From a checkpoint of a small transformer trained on Wikipedia.
Size: 12 layers, width 128, 2 heads of 64, MLP 512 GELU, vocabulary 1884, 2.67M parameters.
Architecture: learned positions, no biases in attention or MLP.
Training: a variant of SOAP for these matrices, 98M tokens, 2983 steps.
Each number is 200 + 20 x the weight over its row's rms, rounded and kept within 0 to 999. Layers, rows and columns count from 0. The size before them is the row's rms in percent of the matrix's.

# up: layer 6 MLP up, 512x128, rms 0.0592, rows 75-127, columns 64-127
# down: layer 6 MLP down (transposed), 512x128, rms 0.0592, rows 75-126, columns 64-127
up75,109,209,194,211,148,181,208,200,207,201,230,199,201,245,148,205,196,198,217,211,219,175,214,211,225,187,193,237,219,194,190,220,189,224,197,243,157,212,181,209,157,185,232,223,209,208,200,214,201,212,209,194,181,222,217,191,210,204,202,188,210,204,196,198,198
down75,105,173,198,235,174,213,190,202,199,169,175,187,198,183,208,216,212,200,204,197,150,190,202,162,205,224,227,174,191,203,209,161,196,191,219,188,166,231,191,202,201,178,219,163,230,192,171,222,189,199,202,195,225,190,196,208,181,210,219,217,183,217,207,164,215
up76,106,192,208,188,174,221,239,218,210,178,194,208,227,239,202,171,185,175,175,184,248,216,163,222,227,239,211,193,189,209,175,202,199,223,189,194,194,187,192,193,181,190,164,209,216,209,159,223,171,227,191,256,213,169,203,208,226,209,196,203,186,208,196,213,178
down76,101,189,215,195,229,187,184,200,164,172,189,218,228,223,207,234,211,218,202,183,178,194,217,218,200,216,169,210,177,189,147,196,212,189,232,227,181,211,156,234,203,203,232,202,173,215,187,221,232,193,228,217,198,212,241,188,189,192,197,209,173,212,231,201,190
up77,089,209,226,167,195,218,233,220,186,233,201,220,207,243,190,196,218,194,210,197,202,165,206,201,203,206,207,236,220,206,191,159,195,206,178,201,227,178,229,232,168,210,159,228,169,195,220,211,185,177,201,173,210,208,198,196,169,223,209,217,185,207,221,238,159
down77,089,209,210,203,195,171,166,213,227,176,232,202,211,164,219,199,214,202,194,205,170,183,205,226,194,168,228,176,234,184,196,200,160,199,223,229,188,212,197,208,208,213,206,191,182,203,191,227,201,197,173,230,174,161,211,190,196,168,174,201,200,210,182,171,186
up78,113,186,202,228,232,165,178,195,220,174,146,209,225,210,179,196,189,188,217,229,176,196,217,243,193,210,178,196,191,181,194,213,186,223,221,173,173,179,207,225,233,209,211,227,219,177,186,192,192,224,175,230,219,193,217,192,198,197,173,164,197,195,196,190,215
down78,121,199,197,178,178,186,178,227,221,209,167,225,198,175,189,236,195,213,224,197,192,213,242,203,197,196,217,190,202,191,210,211,217,183,197,202,216,231,205,151,183,206,167,214,176,232,208,198,227,182,174,190,193,216,212,217,192,227,183,215,197,217,196,195,207
up79,107,180,224,207,199,191,232,214,178,193,189,231,241,194,210,173,216,224,192,215,209,173,206,195,166,178,233,208,204,194,145,204,219,235,177,202,187,188,184,194,201,197,245,189,181,178,183,242,234,209,209,180,204,202,221,216,197,209,206,229,216,230,210,182,192
down79,088,201,196,200,132,215,213,214,188,206,185,165,203,220,167,196,207,187,204,226,194,200,216,217,210,189,175,190,193,186,177,187,217,219,208,211,200,202,203,178,198,213,173,195,183,209,199,174,194,232,196,165,194,172,187,179,204,233,168,189,232,205,207,206,197
up80,090,207,163,171,201,212,228,196,196,183,179,174,180,241,211,210,202,182,190,227,214,226,183,222,193,183,202,220,222,204,182,239,205,189,180,206,145,189,170,211,211,181,171,185,222,220,212,170,210,198,192,206,208,216,209,204,176,194,165,174,189,184,192,235,190
down80,095,217,213,172,160,224,197,186,218,211,202,192,244,190,159,191,203,208,195,198,219,170,179,234,214,193,203,168,205,179,216,205,195,181,191,224,205,239,207,204,228,214,160,191,227,165,210,199,216,246,208,231,173,187,189,196,224,233,202,208,221,216,172,191,192
up81,101,185,184,166,222,208,217,198,153,171,166,177,199,187,217,198,218,200,198,205,195,210,211,192,216,179,209,227,171,205,245,209,193,199,226,205,167,217,203,165,223,198,209,216,184,169,208,192,205,174,178,241,161,220,213,215,191,205,168,184,209,196,264,169,216
down81,105,209,198,226,185,202,151,213,186,242,208,211,196,204,208,214,189,168,197,186,139,211,223,206,181,203,199,139,212,207,221,180,171,196,197,187,209,185,170,215,187,158,174,182,212,211,158,175,218,184,250,190,207,202,166,207,216,192,186,192,204,199,193,208,186
up82,098,211,190,232,214,214,181,204,258,187,172,212,180,208,220,218,228,203,206,204,177,209,218,193,199,183,207,205,192,177,205,226,181,198,167,190,171,218,184,195,172,216,220,218,208,188,194,196,190,179,200,222,218,197,216,217,195,180,180,181,190,189,197,217,217
down82,106,200,176,176,238,209,191,176,166,176,221,165,200,232,194,199,205,212,194,179,230,209,164,183,181,176,195,184,194,227,181,184,186,230,218,203,239,180,210,165,222,188,178,211,248,193,207,198,223,193,182,184,193,193,202,196,218,199,219,211,207,216,213,185,186
up83,093,205,198,203,224,195,204,159,163,201,207,216,201,209,192,206,186,218,194,187,210,253,185,198,154,194,199,216,181,202,200,198,184,202,178,197,218,191,240,228,214,232,191,208,173,225,176,194,215,202,184,207,183,229,226,210,185,223,192,208,197,202,209,200,205
down83,087,216,219,178,192,224,168,240,187,218,182,183,186,172,205,183,201,173,182,193,177,195,203,209,194,200,182,169,188,171,216,193,188,151,191,221,177,199,174,161,225,202,161,219,216,221,185,198,190,213,199,199,190,202,197,164,174,209,205,197,218,216,204,231,200
up84,099,196,202,192,202,181,235,222,207,209,182,222,223,193,191,233,210,213,197,178,199,195,178,215,166,215,189,159,208,207,163,227,237,182,204,182,215,215,197,220,181,199,214,217,201,206,207,167,176,190,193,235,191,235,210,226,208,204,169,183,198,218,190,196,184
down84,106,233,216,262,212,129,165,198,209,182,205,181,207,197,206,240,206,179,195,203,193,196,177,195,189,191,190,240,186,234,229,179,193,196,175,198,194,178,207,205,201,185,178,183,231,176,189,223,170,201,218,155,224,232,195,182,193,186,191,208,200,194,226,203,203
up85,099,213,203,233,174,222,192,215,216,158,196,174,210,201,213,244,202,182,221,210,190,205,212,185,212,226,186,199,171,210,235,197,199,202,190,189,168,191,199,185,163,216,212,194,208,197,207,198,235,190,193,209,209,191,205,203,194,211,175,202,171,208,230,227,186
down85,097,198,203,215,201,177,252,159,213,218,205,162,203,177,195,175,217,203,207,229,187,219,193,228,201,221,188,199,219,194,185,227,175,212,190,190,250,198,227,202,177,189,177,220,214,223,182,197,203,230,190,180,178,197,185,155,217,203,202,194,240,168,214,180,209
up86,119,181,196,191,158,186,247,188,185,201,209,200,211,192,222,217,208,208,182,233,206,225,199,220,195,190,208,222,219,229,193,209,212,219,195,271,209,226,218,212,210,216,182,205,171,209,193,192,208,207,198,243,237,170,163,183,221,181,196,219,160,210,162,171,213
down86,120,205,201,212,190,202,178,212,183,182,219,182,222,230,214,165,186,220,227,240,232,214,165,206,185,182,189,224,214,212,197,218,204,192,168,189,207,209,216,183,205,213,223,193,179,228,197,226,148,175,201,183,183,207,201,216,226,175,183,205,191,187,207,207,225
up87,095,224,210,176,196,245,205,191,201,201,167,200,217,230,225,191,201,178,187,178,210,209,218,181,187,195,208,179,224,230,204,179,193,214,215,173,207,195,173,188,212,219,190,178,180,199,187,198,196,207,191,215,224,213,198,171,194,188,172,189,157,243,233,203,206
down87,078,210,176,216,184,201,207,171,242,208,224,188,156,202,183,196,243,214,202,220,193,189,202,208,216,190,212,213,196,199,150,214,209,230,227,211,214,209,179,191,192,188,195,212,212,215,232,216,195,158,193,194,204,209,185,210,166,183,232,214,173,178,164,180,183
up88,115,204,187,224,195,217,186,166,229,227,230,254,182,169,197,227,201,169,234,210,180,207,199,226,202,179,197,150,231,215,204,170,192,179,209,206,213,205,200,206,225,224,222,209,172,188,230,199,202,197,232,215,195,196,211,174,193,210,183,158,190,208,218,219,185
down88,115,187,267,217,197,228,179,187,211,188,185,184,212,224,197,203,195,227,207,216,207,213,200,209,227,212,237,202,222,188,206,221,228,210,194,217,197,199,180,211,216,196,184,186,199,186,167,235,188,234,198,248,228,206,206,186,228,186,176,184,217,162,169,199,226
up89,116,193,223,199,174,193,216,213,231,152,195,262,206,216,228,187,233,191,204,171,175,179,197,184,208,203,183,217,222,206,228,221,222,200,190,200,178,215,211,162,191,203,204,211,162,168,165,212,184,239,205,212,207,208,184,184,209,214,201,191,173,197,200,186,212
down89,113,180,183,200,219,187,184,211,193,127,161,206,193,173,192,193,195,191,190,191,194,202,198,203,205,204,173,213,200,164,178,225,218,217,201,208,225,163,197,215,213,219,189,200,194,209,204,211,215,191,241,170,201,211,225,214,198,203,167,191,192,180,189,157,198
up90,093,186,196,265,192,207,205,190,222,211,211,171,202,178,168,207,211,217,199,227,202,159,183,168,191,216,186,207,198,190,168,199,188,177,180,221,211,222,216,215,206,177,184,181,203,199,214,219,181,228,183,201,207,200,190,199,227,183,208,184,191,189,194,243,174
down90,097,189,216,211,181,179,191,158,176,195,166,228,166,184,202,187,202,184,179,149,223,179,248,195,203,209,206,188,165,177,193,207,189,201,207,221,189,222,167,166,215,215,193,246,209,204,175,180,213,205,200,196,184,226,198,224,192,203,208,202,168,193,194,174,184
up91,089,235,163,211,188,200,211,176,198,194,243,218,184,188,205,206,195,180,166,211,251,174,211,198,178,203,178,210,180,196,186,190,190,185,238,222,180,186,202,193,202,194,186,197,237,190,237,187,189,194,179,219,220,192,168,206,216,197,187,180,193,178,197,181,201
down91,090,169,169,209,209,203,167,229,204,183,185,192,222,214,186,229,219,188,213,194,206,176,203,216,193,199,217,180,206,174,215,197,222,202,184,181,192,206,189,196,144,197,210,214,192,174,196,208,192,218,193,211,192,181,208,209,202,190,225,199,223,227,200,224,237
up92,090,205,192,191,176,235,204,191,242,192,190,223,222,221,233,200,193,205,197,229,222,195,187,203,218,186,172,213,210,186,155,218,175,216,201,196,209,201,154,206,207,233,166,210,188,215,202,213,196,218,198,239,210,174,183,172,208,200,220,220,215,215,155,158,191
down92,085,198,244,223,216,177,213,212,200,228,184,191,202,198,194,170,172,199,182,224,192,202,167,213,175,201,206,213,183,221,242,193,177,181,204,192,184,163,187,192,182,195,194,197,188,151,197,232,195,211,183,173,228,207,200,185,187,208,173,144,206,188,209,204,214
up93,105,196,151,194,186,225,208,188,236,185,195,190,220,198,204,195,217,164,204,208,213,211,204,198,209,160,194,195,197,233,213,199,195,266,244,216,186,182,204,191,191,199,236,227,158,190,212,177,177,209,178,188,183,184,188,206,202,230,213,210,185,196,186,197,200
down93,106,214,209,175,243,171,173,202,200,223,163,165,177,212,188,195,188,214,194,191,186,186,229,188,214,204,197,212,249,206,180,187,237,185,185,180,225,234,178,186,222,216,206,190,219,178,191,205,172,207,214,208,205,202,187,222,194,174,213,206,187,207,205,231,169
up94,092,200,190,202,198,177,199,184,233,195,201,198,209,190,189,231,200,185,198,224,202,233,216,216,188,158,210,234,208,179,173,216,208,200,204,206,192,188,178,210,197,222,157,258,224,217,183,230,176,228,179,173,202,215,197,186,194,155,180,198,175,231,196,217,189
down94,087,180,230,183,164,199,188,235,197,215,211,177,194,203,167,205,181,209,228,200,181,196,206,219,258,196,196,195,203,200,205,186,200,183,190,235,222,237,177,202,186,221,219,211,225,201,199,210,223,170,231,221,230,162,223,234,218,186,168,201,228,226,214,192,198
up95,112,205,197,186,207,214,200,158,219,187,184,207,211,218,182,172,210,186,196,199,197,213,190,156,198,242,181,190,191,184,207,216,230,175,228,194,200,209,208,210,211,196,181,171,180,207,184,191,208,183,205,223,206,209,202,231,217,186,192,178,227,201,227,228,198
down95,103,211,193,218,173,179,203,198,187,204,204,208,204,192,213,201,206,188,195,218,193,171,220,241,183,188,225,174,216,216,179,170,175,209,207,182,189,220,219,179,203,213,231,203,222,224,179,206,210,226,211,226,212,199,184,162,189,236,204,210,163,193,195,199,224
up96,097,187,175,211,168,193,216,196,233,193,195,204,187,187,190,210,167,196,160,212,177,199,206,162,199,166,205,222,205,220,192,207,217,202,189,192,199,174,215,228,231,214,233,219,193,236,188,198,172,236,186,192,213,204,200,230,191,211,219,206,206,161,224,218,220
down96,100,212,197,193,142,250,170,218,231,189,232,205,154,215,208,215,205,186,203,208,194,203,203,185,245,195,206,185,201,195,179,200,169,138,173,210,234,192,178,147,186,175,176,206,220,187,198,199,229,229,219,183,175,158,163,206,194,214,214,160,209,175,193,175,195
up97,098,190,199,211,209,206,203,233,164,206,208,145,228,225,187,225,189,198,205,199,187,226,179,195,238,182,184,199,187,227,225,211,208,186,205,187,219,171,194,195,205,216,245,211,185,204,188,204,189,224,213,195,189,180,217,192,205,240,240,181,190,159,192,190,175
down97,105,202,230,209,201,188,209,196,191,182,214,224,197,217,212,195,193,183,205,183,230,186,186,186,192,199,227,186,199,225,212,198,180,154,209,197,223,181,199,166,190,236,171,185,200,190,226,222,201,188,232,195,174,232,209,192,215,208,174,191,229,229,178,193,164
up98,100,204,194,173,206,208,195,207,222,208,176,184,230,221,178,246,222,216,217,226,194,173,195,204,180,188,222,199,194,168,187,205,226,221,195,189,172,194,173,221,167,193,188,195,183,205,174,199,176,215,189,220,231,207,160,180,199,205,181,177,202,155,207,193,204
down98,107,178,195,222,260,191,203,202,190,221,194,187,203,170,220,220,211,198,163,164,236,182,209,192,205,196,185,168,205,230,200,213,186,211,208,231,213,184,199,192,192,171,202,247,180,208,165,178,202,218,167,195,218,215,169,192,167,209,220,209,194,179,196,243,175
up99,107,214,181,235,205,173,224,206,196,199,222,207,216,217,209,239,216,187,219,198,241,215,170,164,193,204,227,194,190,194,204,207,211,202,204,195,178,195,198,202,213,174,186,221,187,195,221,163,175,186,202,195,194,196,180,225,161,204,198,196,198,199,220,154,227
down99,118,225,205,220,213,192,197,232,219,189,221,201,181,193,233,216,189,205,198,164,191,165,182,206,164,212,179,204,230,196,218,203,178,190,220,184,183,181,186,210,151,215,191,156,184,181,163,184,206,167,203,220,209,217,202,212,223,206,171,223,212,204,195,213,220
up100,097,223,207,177,172,211,207,221,161,211,187,184,240,198,231,207,253,234,165,187,173,224,242,220,223,221,181,205,199,165,204,167,208,205,201,213,178,197,205,200,187,184,226,215,203,224,207,201,194,198,230,199,200,203,235,239,149,193,205,191,176,204,208,220,215
down100,091,185,214,197,215,246,211,176,189,232,199,225,193,171,208,214,177,198,201,207,182,220,191,177,199,173,182,194,226,195,198,217,195,149,170,173,205,231,211,148,228,223,208,202,208,214,251,176,212,236,191,200,193,198,183,183,195,206,211,181,195,173,197,217,211
up101,114,201,184,220,211,171,190,225,188,180,180,205,202,211,219,202,181,213,208,243,159,193,181,187,188,175,198,207,215,176,173,199,194,209,198,174,228,191,219,186,222,241,177,198,195,163,199,229,227,181,201,228,195,233,222,218,175,215,165,166,189,213,188,217,190
down101,113,194,179,166,220,187,228,227,190,231,206,193,210,189,211,206,201,203,205,216,230,183,229,156,192,170,212,173,210,209,198,158,221,193,224,215,235,173,195,176,181,166,225,208,215,207,191,198,187,245,172,216,212,190,171,158,213,172,212,178,189,209,197,204,204
up102,091,212,236,182,184,236,203,190,167,197,200,238,181,225,183,171,190,212,209,181,206,215,224,203,213,202,223,214,182,225,217,192,215,213,205,207,211,226,196,209,209,202,198,216,205,193,159,201,169,209,176,169,174,208,182,199,166,198,176,188,213,164,171,165,206
down102,094,187,201,191,228,172,198,195,216,189,230,171,219,184,210,213,204,195,202,213,178,204,200,227,202,171,160,168,187,237,207,229,183,225,179,241,213,217,208,209,186,216,194,162,225,200,210,189,234,205,191,195,185,180,186,171,221,167,232,201,188,253,186,184,253
up103,102,212,174,222,185,215,169,204,234,205,206,181,183,154,171,201,185,219,210,221,180,185,220,222,198,217,212,194,213,190,210,193,184,194,207,197,243,184,220,180,188,210,202,211,188,190,220,241,185,203,184,202,189,204,205,223,186,206,190,187,204,198,212,223,228
down103,095,196,216,183,220,206,179,217,175,176,194,222,216,201,180,201,211,184,197,172,252,214,207,199,184,212,205,220,187,208,216,220,192,174,171,211,168,223,180,231,206,199,213,211,205,195,194,202,203,173,197,234,172,198,188,208,183,210,217,214,205,204,211,184,233
up104,098,178,186,186,201,207,204,195,207,187,203,197,208,184,221,215,214,184,180,182,224,189,210,221,221,164,210,226,203,209,183,218,213,207,206,180,174,194,158,173,151,222,227,226,188,210,224,206,151,185,191,190,214,196,189,207,194,211,212,189,188,222,190,195,191
down104,108,208,194,191,207,166,204,218,198,234,213,215,182,181,225,169,203,187,206,173,196,201,186,185,182,198,172,211,200,175,194,177,234,173,194,194,217,201,230,211,212,197,183,201,191,202,175,180,180,229,175,238,188,203,179,165,191,197,199,218,196,166,199,233,192
up105,101,225,198,179,211,201,211,180,205,181,269,198,208,216,221,202,179,205,203,182,203,179,196,205,192,226,188,222,169,226,172,233,187,213,165,164,221,227,239,174,205,181,237,234,191,212,208,218,244,193,210,219,208,184,184,218,176,200,199,214,219,195,211,214,194
down105,101,231,178,154,193,160,201,209,194,205,195,199,216,166,191,227,226,177,203,187,211,189,189,172,227,194,212,168,215,151,204,195,199,186,200,220,230,213,197,222,173,184,196,187,198,213,192,206,191,193,177,177,187,174,199,186,221,175,249,176,195,218,169,214,237
up106,092,252,207,243,170,167,203,200,197,225,239,194,195,191,214,211,210,219,162,200,205,247,238,206,203,194,214,179,193,213,152,219,203,226,180,191,177,185,200,153,225,211,191,190,215,187,175,212,215,211,171,200,169,182,210,177,179,207,214,216,200,162,179,188,181
down106,088,183,189,176,183,202,195,198,200,161,196,214,206,234,209,210,192,200,222,181,222,229,199,169,219,169,201,168,207,189,189,218,232,184,209,177,233,212,215,191,194,181,204,217,177,202,213,213,164,206,201,214,198,226,220,213,182,189,159,200,193,216,208,212,195
up107,092,228,167,223,198,214,231,208,234,201,231,220,195,176,233,184,179,221,183,196,193,190,222,186,184,175,211,200,189,209,181,170,201,163,221,201,200,226,243,192,253,192,174,196,177,185,217,191,182,198,166,208,183,238,199,224,190,205,216,216,192,204,192,214,193
down107,087,169,219,215,170,188,194,171,229,208,177,179,199,198,188,214,239,214,238,207,172,214,204,220,223,229,215,198,215,210,183,217,205,210,189,233,216,196,157,161,192,207,203,223,193,222,224,219,191,182,232,198,224,184,220,194,221,143,195,219,172,192,198,187,229
up108,095,159,197,203,203,210,208,180,198,214,198,207,181,215,194,182,198,180,185,161,240,211,204,197,173,200,223,243,210,207,165,239,220,195,202,219,190,205,183,217,210,219,174,188,187,196,228,178,161,186,190,206,164,215,215,199,221,245,209,181,192,230,190,199,211
down108,089,183,203,217,188,210,204,170,198,226,159,140,191,163,199,202,216,203,178,207,212,199,205,203,181,219,192,205,229,215,217,214,195,167,207,209,220,213,228,188,180,226,186,211,228,155,199,183,194,195,207,189,173,181,213,178,215,240,202,206,196,201,208,176,199
up109,099,216,217,157,158,214,197,197,216,228,197,207,202,196,212,189,183,222,187,255,237,178,214,223,212,167,178,235,209,191,184,197,241,218,225,234,219,199,234,176,206,228,189,182,168,211,200,182,192,226,196,189,213,182,229,201,182,192,233,202,203,171,166,210,176
down109,109,172,182,178,209,189,211,212,224,191,201,181,240,182,205,182,182,209,195,214,176,226,183,225,195,137,237,213,200,201,189,216,197,211,200,213,195,207,169,185,196,189,217,225,224,224,197,198,181,216,174,171,215,178,198,245,182,178,205,250,187,224,212,185,203
up110,108,225,192,207,158,198,203,179,224,219,189,191,192,227,212,217,199,183,192,198,190,195,223,163,197,204,195,166,218,189,167,201,185,213,235,196,198,247,210,184,215,196,213,219,217,206,215,192,203,177,202,198,177,187,213,210,164,213,217,197,226,175,203,226,198
down110,103,201,211,218,212,184,222,156,167,176,191,234,232,190,202,213,201,244,197,233,189,165,180,189,197,180,227,209,235,168,235,236,198,198,198,250,226,216,223,181,236,216,228,213,155,240,221,171,203,185,202,193,178,206,237,183,220,192,179,203,199,189,224,209,198
up111,110,172,210,186,213,181,199,181,185,194,181,174,187,189,212,226,181,208,246,218,190,201,204,199,203,207,196,202,187,221,213,169,220,160,226,196,170,205,170,235,184,222,237,207,182,200,199,250,206,197,190,221,212,173,175,202,179,200,220,233,156,227,189,179,209
down111,111,214,211,166,191,190,209,191,188,188,193,210,224,212,189,233,221,186,210,193,208,193,180,198,195,216,163,168,172,202,197,202,222,213,165,229,159,225,193,204,207,195,172,150,202,205,220,163,192,206,180,198,237,240,172,227,198,211,229,199,200,240,192,207,243
up112,109,237,198,220,206,181,201,177,206,205,184,189,183,178,197,187,204,173,185,223,198,203,190,201,183,164,181,188,199,216,182,211,175,204,194,190,221,192,192,181,185,246,223,199,187,181,205,215,216,139,174,213,212,193,211,209,208,203,186,191,169,232,233,222,238
down112,100,224,206,186,191,196,217,206,223,215,168,207,181,176,177,193,195,240,169,239,194,194,211,193,217,200,227,199,170,199,216,182,196,245,197,232,188,222,187,212,197,169,192,210,191,216,237,184,199,179,218,173,204,209,199,215,199,206,211,180,209,221,204,210,234
up113,091,202,206,223,219,186,213,226,210,191,182,201,155,234,210,189,232,180,205,176,217,201,184,200,176,193,186,216,173,180,227,203,231,223,233,225,198,175,217,219,216,183,191,190,193,190,162,193,204,193,167,202,167,191,179,218,222,187,223,193,210,181,186,172,221
down113,077,227,182,193,164,205,215,173,205,198,197,190,203,201,188,219,185,234,194,228,194,184,207,246,214,205,203,231,229,198,206,196,190,229,156,226,209,152,199,200,207,205,195,169,217,221,236,201,213,241,218,214,204,216,215,209,226,224,188,193,183,187,204,235,194
up114,093,215,204,228,182,168,226,198,197,219,210,191,222,170,222,181,214,221,179,200,227,203,235,201,226,196,192,194,232,195,152,223,202,148,216,190,185,211,184,182,238,200,211,224,205,227,197,187,188,189,187,194,189,209,175,163,192,205,161,193,201,236,216,189,209
down114,096,191,174,206,212,221,215,218,174,248,198,196,200,161,153,206,184,166,182,174,189,183,158,181,217,202,230,220,190,218,238,232,221,217,203,199,198,194,189,198,205,202,210,237,198,195,194,189,162,187,180,183,226,192,177,167,184,193,218,208,189,181,184,202,184
up115,125,178,175,226,203,173,233,201,197,181,221,183,217,218,198,187,202,208,198,218,223,212,194,184,188,188,213,181,183,226,213,196,204,207,230,220,219,192,214,232,196,215,204,204,175,217,209,200,212,207,224,201,169,203,196,200,186,180,223,199,207,190,192,220,205
down115,121,201,222,191,233,175,235,204,207,216,203,180,171,230,196,201,229,198,166,205,190,198,187,182,201,203,194,170,210,199,206,184,179,174,231,227,186,223,163,225,194,208,206,203,205,185,207,183,191,187,213,205,200,203,181,202,220,204,230,204,208,202,192,218,200
up116,124,180,176,178,175,214,209,176,207,178,214,217,205,185,200,178,199,189,232,242,191,196,185,222,199,199,177,158,234,211,209,202,186,229,184,193,206,194,221,167,194,153,173,224,171,206,175,180,202,195,206,190,228,218,190,188,202,226,211,205,199,204,221,178,193
down116,125,212,199,173,188,227,197,181,164,196,222,182,164,194,200,209,178,189,187,187,245,193,152,192,195,204,199,204,180,223,176,171,202,185,226,190,211,192,238,210,233,210,203,188,204,144,153,193,191,203,189,191,207,189,209,229,181,236,200,213,180,181,240,254,231
up117,093,216,219,176,197,205,214,224,181,233,212,219,229,199,230,167,227,193,172,194,184,176,231,191,211,208,191,185,189,210,193,191,237,217,188,194,178,186,208,223,183,195,189,204,210,232,238,193,225,183,181,183,183,202,199,198,206,189,198,200,232,219,198,229,233
down117,093,204,233,194,190,197,172,202,189,217,202,190,176,173,199,190,198,169,162,206,187,168,204,197,181,170,215,172,206,210,217,189,218,199,231,187,166,153,183,186,240,225,187,207,202,205,231,181,182,248,192,171,166,191,171,176,182,207,218,160,184,178,203,182,181
up118,095,238,180,204,218,231,204,169,218,185,205,224,200,217,235,199,207,211,203,209,201,213,200,192,198,219,196,215,164,220,187,205,206,203,234,196,188,217,229,211,192,195,179,197,208,226,203,210,217,205,182,205,195,225,191,171,205,186,240,211,176,236,175,244,182
down118,084,193,192,208,182,174,203,190,182,215,176,226,214,216,166,216,222,212,186,177,186,168,181,235,206,193,220,174,241,188,206,209,174,184,185,202,220,170,237,187,198,219,196,166,182,193,244,203,158,205,231,199,200,177,215,186,213,222,189,188,186,146,220,191,201
up119,088,168,220,197,207,153,221,191,211,228,245,199,214,207,180,216,181,200,257,188,202,189,193,181,201,187,191,172,232,204,166,214,227,218,223,183,218,225,205,222,205,199,215,182,192,187,165,211,188,203,210,199,173,195,205,208,207,215,227,200,194,177,190,217,215
down119,090,175,194,213,216,216,173,219,208,186,179,166,222,205,204,186,178,179,210,208,203,197,170,183,189,175,217,193,174,203,198,218,219,186,213,184,192,188,217,174,209,179,202,187,180,206,199,211,194,238,194,243,219,179,203,222,200,184,174,200,192,198,201,171,209
up120,096,191,229,216,227,189,206,186,175,178,219,208,191,192,157,199,175,236,198,190,186,179,183,191,183,182,246,226,155,188,212,177,219,183,194,213,211,173,220,146,206,206,225,205,184,192,213,167,209,198,224,200,231,172,215,227,218,210,194,176,176,224,198,222,197
down120,095,175,215,223,207,189,188,215,216,202,191,184,212,196,213,195,218,185,223,214,221,152,191,236,204,198,217,141,221,224,228,201,172,177,203,175,148,200,171,223,212,197,191,197,168,205,224,222,203,213,208,186,225,199,186,169,223,180,240,185,219,206,186,206,227
up121,094,216,188,189,208,195,199,205,212,171,226,201,215,201,177,185,190,232,205,181,211,214,211,206,183,221,166,150,186,192,163,226,264,211,180,161,185,179,177,154,213,238,183,200,202,234,224,190,188,199,179,179,204,214,188,194,206,210,183,238,191,194,233,190,231
down121,084,198,223,227,218,200,202,216,178,218,183,200,218,156,180,176,189,173,212,211,224,207,195,225,212,216,203,218,169,200,211,191,235,203,192,149,169,179,196,174,179,187,169,203,223,202,191,183,210,219,202,198,180,196,184,173,224,228,174,225,185,205,240,179,198
up122,109,172,184,208,176,219,224,187,158,222,197,187,222,203,151,186,216,220,204,205,199,205,231,186,186,212,211,192,190,225,211,197,227,229,195,183,200,205,230,208,190,202,193,217,183,174,246,165,187,219,200,201,170,215,214,210,234,231,199,199,215,203,194,205,199
down122,104,213,222,208,197,218,214,199,216,199,207,197,245,161,209,210,197,190,201,199,226,158,176,196,208,220,212,190,192,216,202,172,214,213,216,161,218,219,219,195,195,155,211,177,205,197,156,237,226,247,208,214,222,193,168,216,203,225,169,211,198,216,228,204,209
up123,093,184,137,214,163,188,171,214,176,222,220,171,186,241,191,182,207,221,218,187,215,209,195,224,187,194,188,179,178,212,177,204,190,195,198,192,201,167,161,206,231,208,216,204,206,222,218,189,213,160,222,208,172,221,152,203,216,215,206,202,176,194,225,189,196
down123,094,195,191,187,230,179,206,216,193,179,191,162,184,185,212,174,201,206,179,232,234,215,175,217,210,184,222,188,171,228,187,218,173,185,167,201,217,224,180,175,209,210,179,217,200,208,249,193,199,230,196,200,224,167,231,180,202,186,208,216,188,204,189,200,237
up124,094,181,197,186,197,202,232,214,170,193,165,184,191,195,192,180,250,195,221,235,162,206,177,192,191,202,216,172,234,230,185,201,187,246,198,200,194,193,232,222,202,179,202,211,183,200,178,204,217,180,210,222,185,227,243,182,236,218,197,184,221,238,194,189,236
down124,103,207,217,229,221,227,185,162,219,180,216,213,175,193,199,183,184,178,199,171,180,205,184,215,192,198,159,206,171,163,193,191,200,189,197,208,208,214,150,197,212,210,172,205,225,212,188,190,207,177,201,194,194,207,201,193,221,160,189,217,209,199,187,192,197
up125,103,215,168,216,203,182,218,183,208,225,167,225,211,206,213,216,182,191,213,181,241,202,209,182,174,216,192,219,204,216,216,210,184,169,218,181,187,181,179,223,214,190,244,196,231,187,204,215,214,195,195,228,164,164,166,226,185,181,190,208,181,217,212,196,219
down125,095,191,199,174,180,204,196,217,209,210,212,205,196,209,234,236,226,188,216,175,197,192,191,228,226,191,181,198,173,220,202,248,179,205,160,208,207,174,210,222,208,180,187,166,205,207,191,205,189,199,182,199,208,236,216,198,235,233,218,217,213,196,220,175,197
up126,095,226,168,194,215,230,217,221,187,171,219,221,217,198,221,198,195,176,198,193,195,226,205,226,198,190,163,224,202,213,187,192,224,213,212,226,190,200,232,188,230,195,191,177,191,166,220,208,185,187,159,175,166,164,185,196,189,221,226,173,181,221,189,184,221
down126,099,196,190,187,177,220,163,167,185,213,173,231,212,193,208,189,200,191,206,168,212,192,213,190,232,157,217,216,185,208,181,193,210,147,223,213,199,216,201,209,177,206,160,176,212,167,215,250,193,194,187,241,176,198,201,240,217,206,208,196,215,174,219,193,225
up127,105,193,201,163,188,178,204,220,215,256,204,212,198,202,246,232,221,163,182,193,203,201,187,220,216,177,258,235,252,162,190,224,218,214,203,188,192,199,219,214,217,156,210,211,166,206,205,217,218,210,197,230,202,201,213,206,191,193,193,195,168,180,229,188,193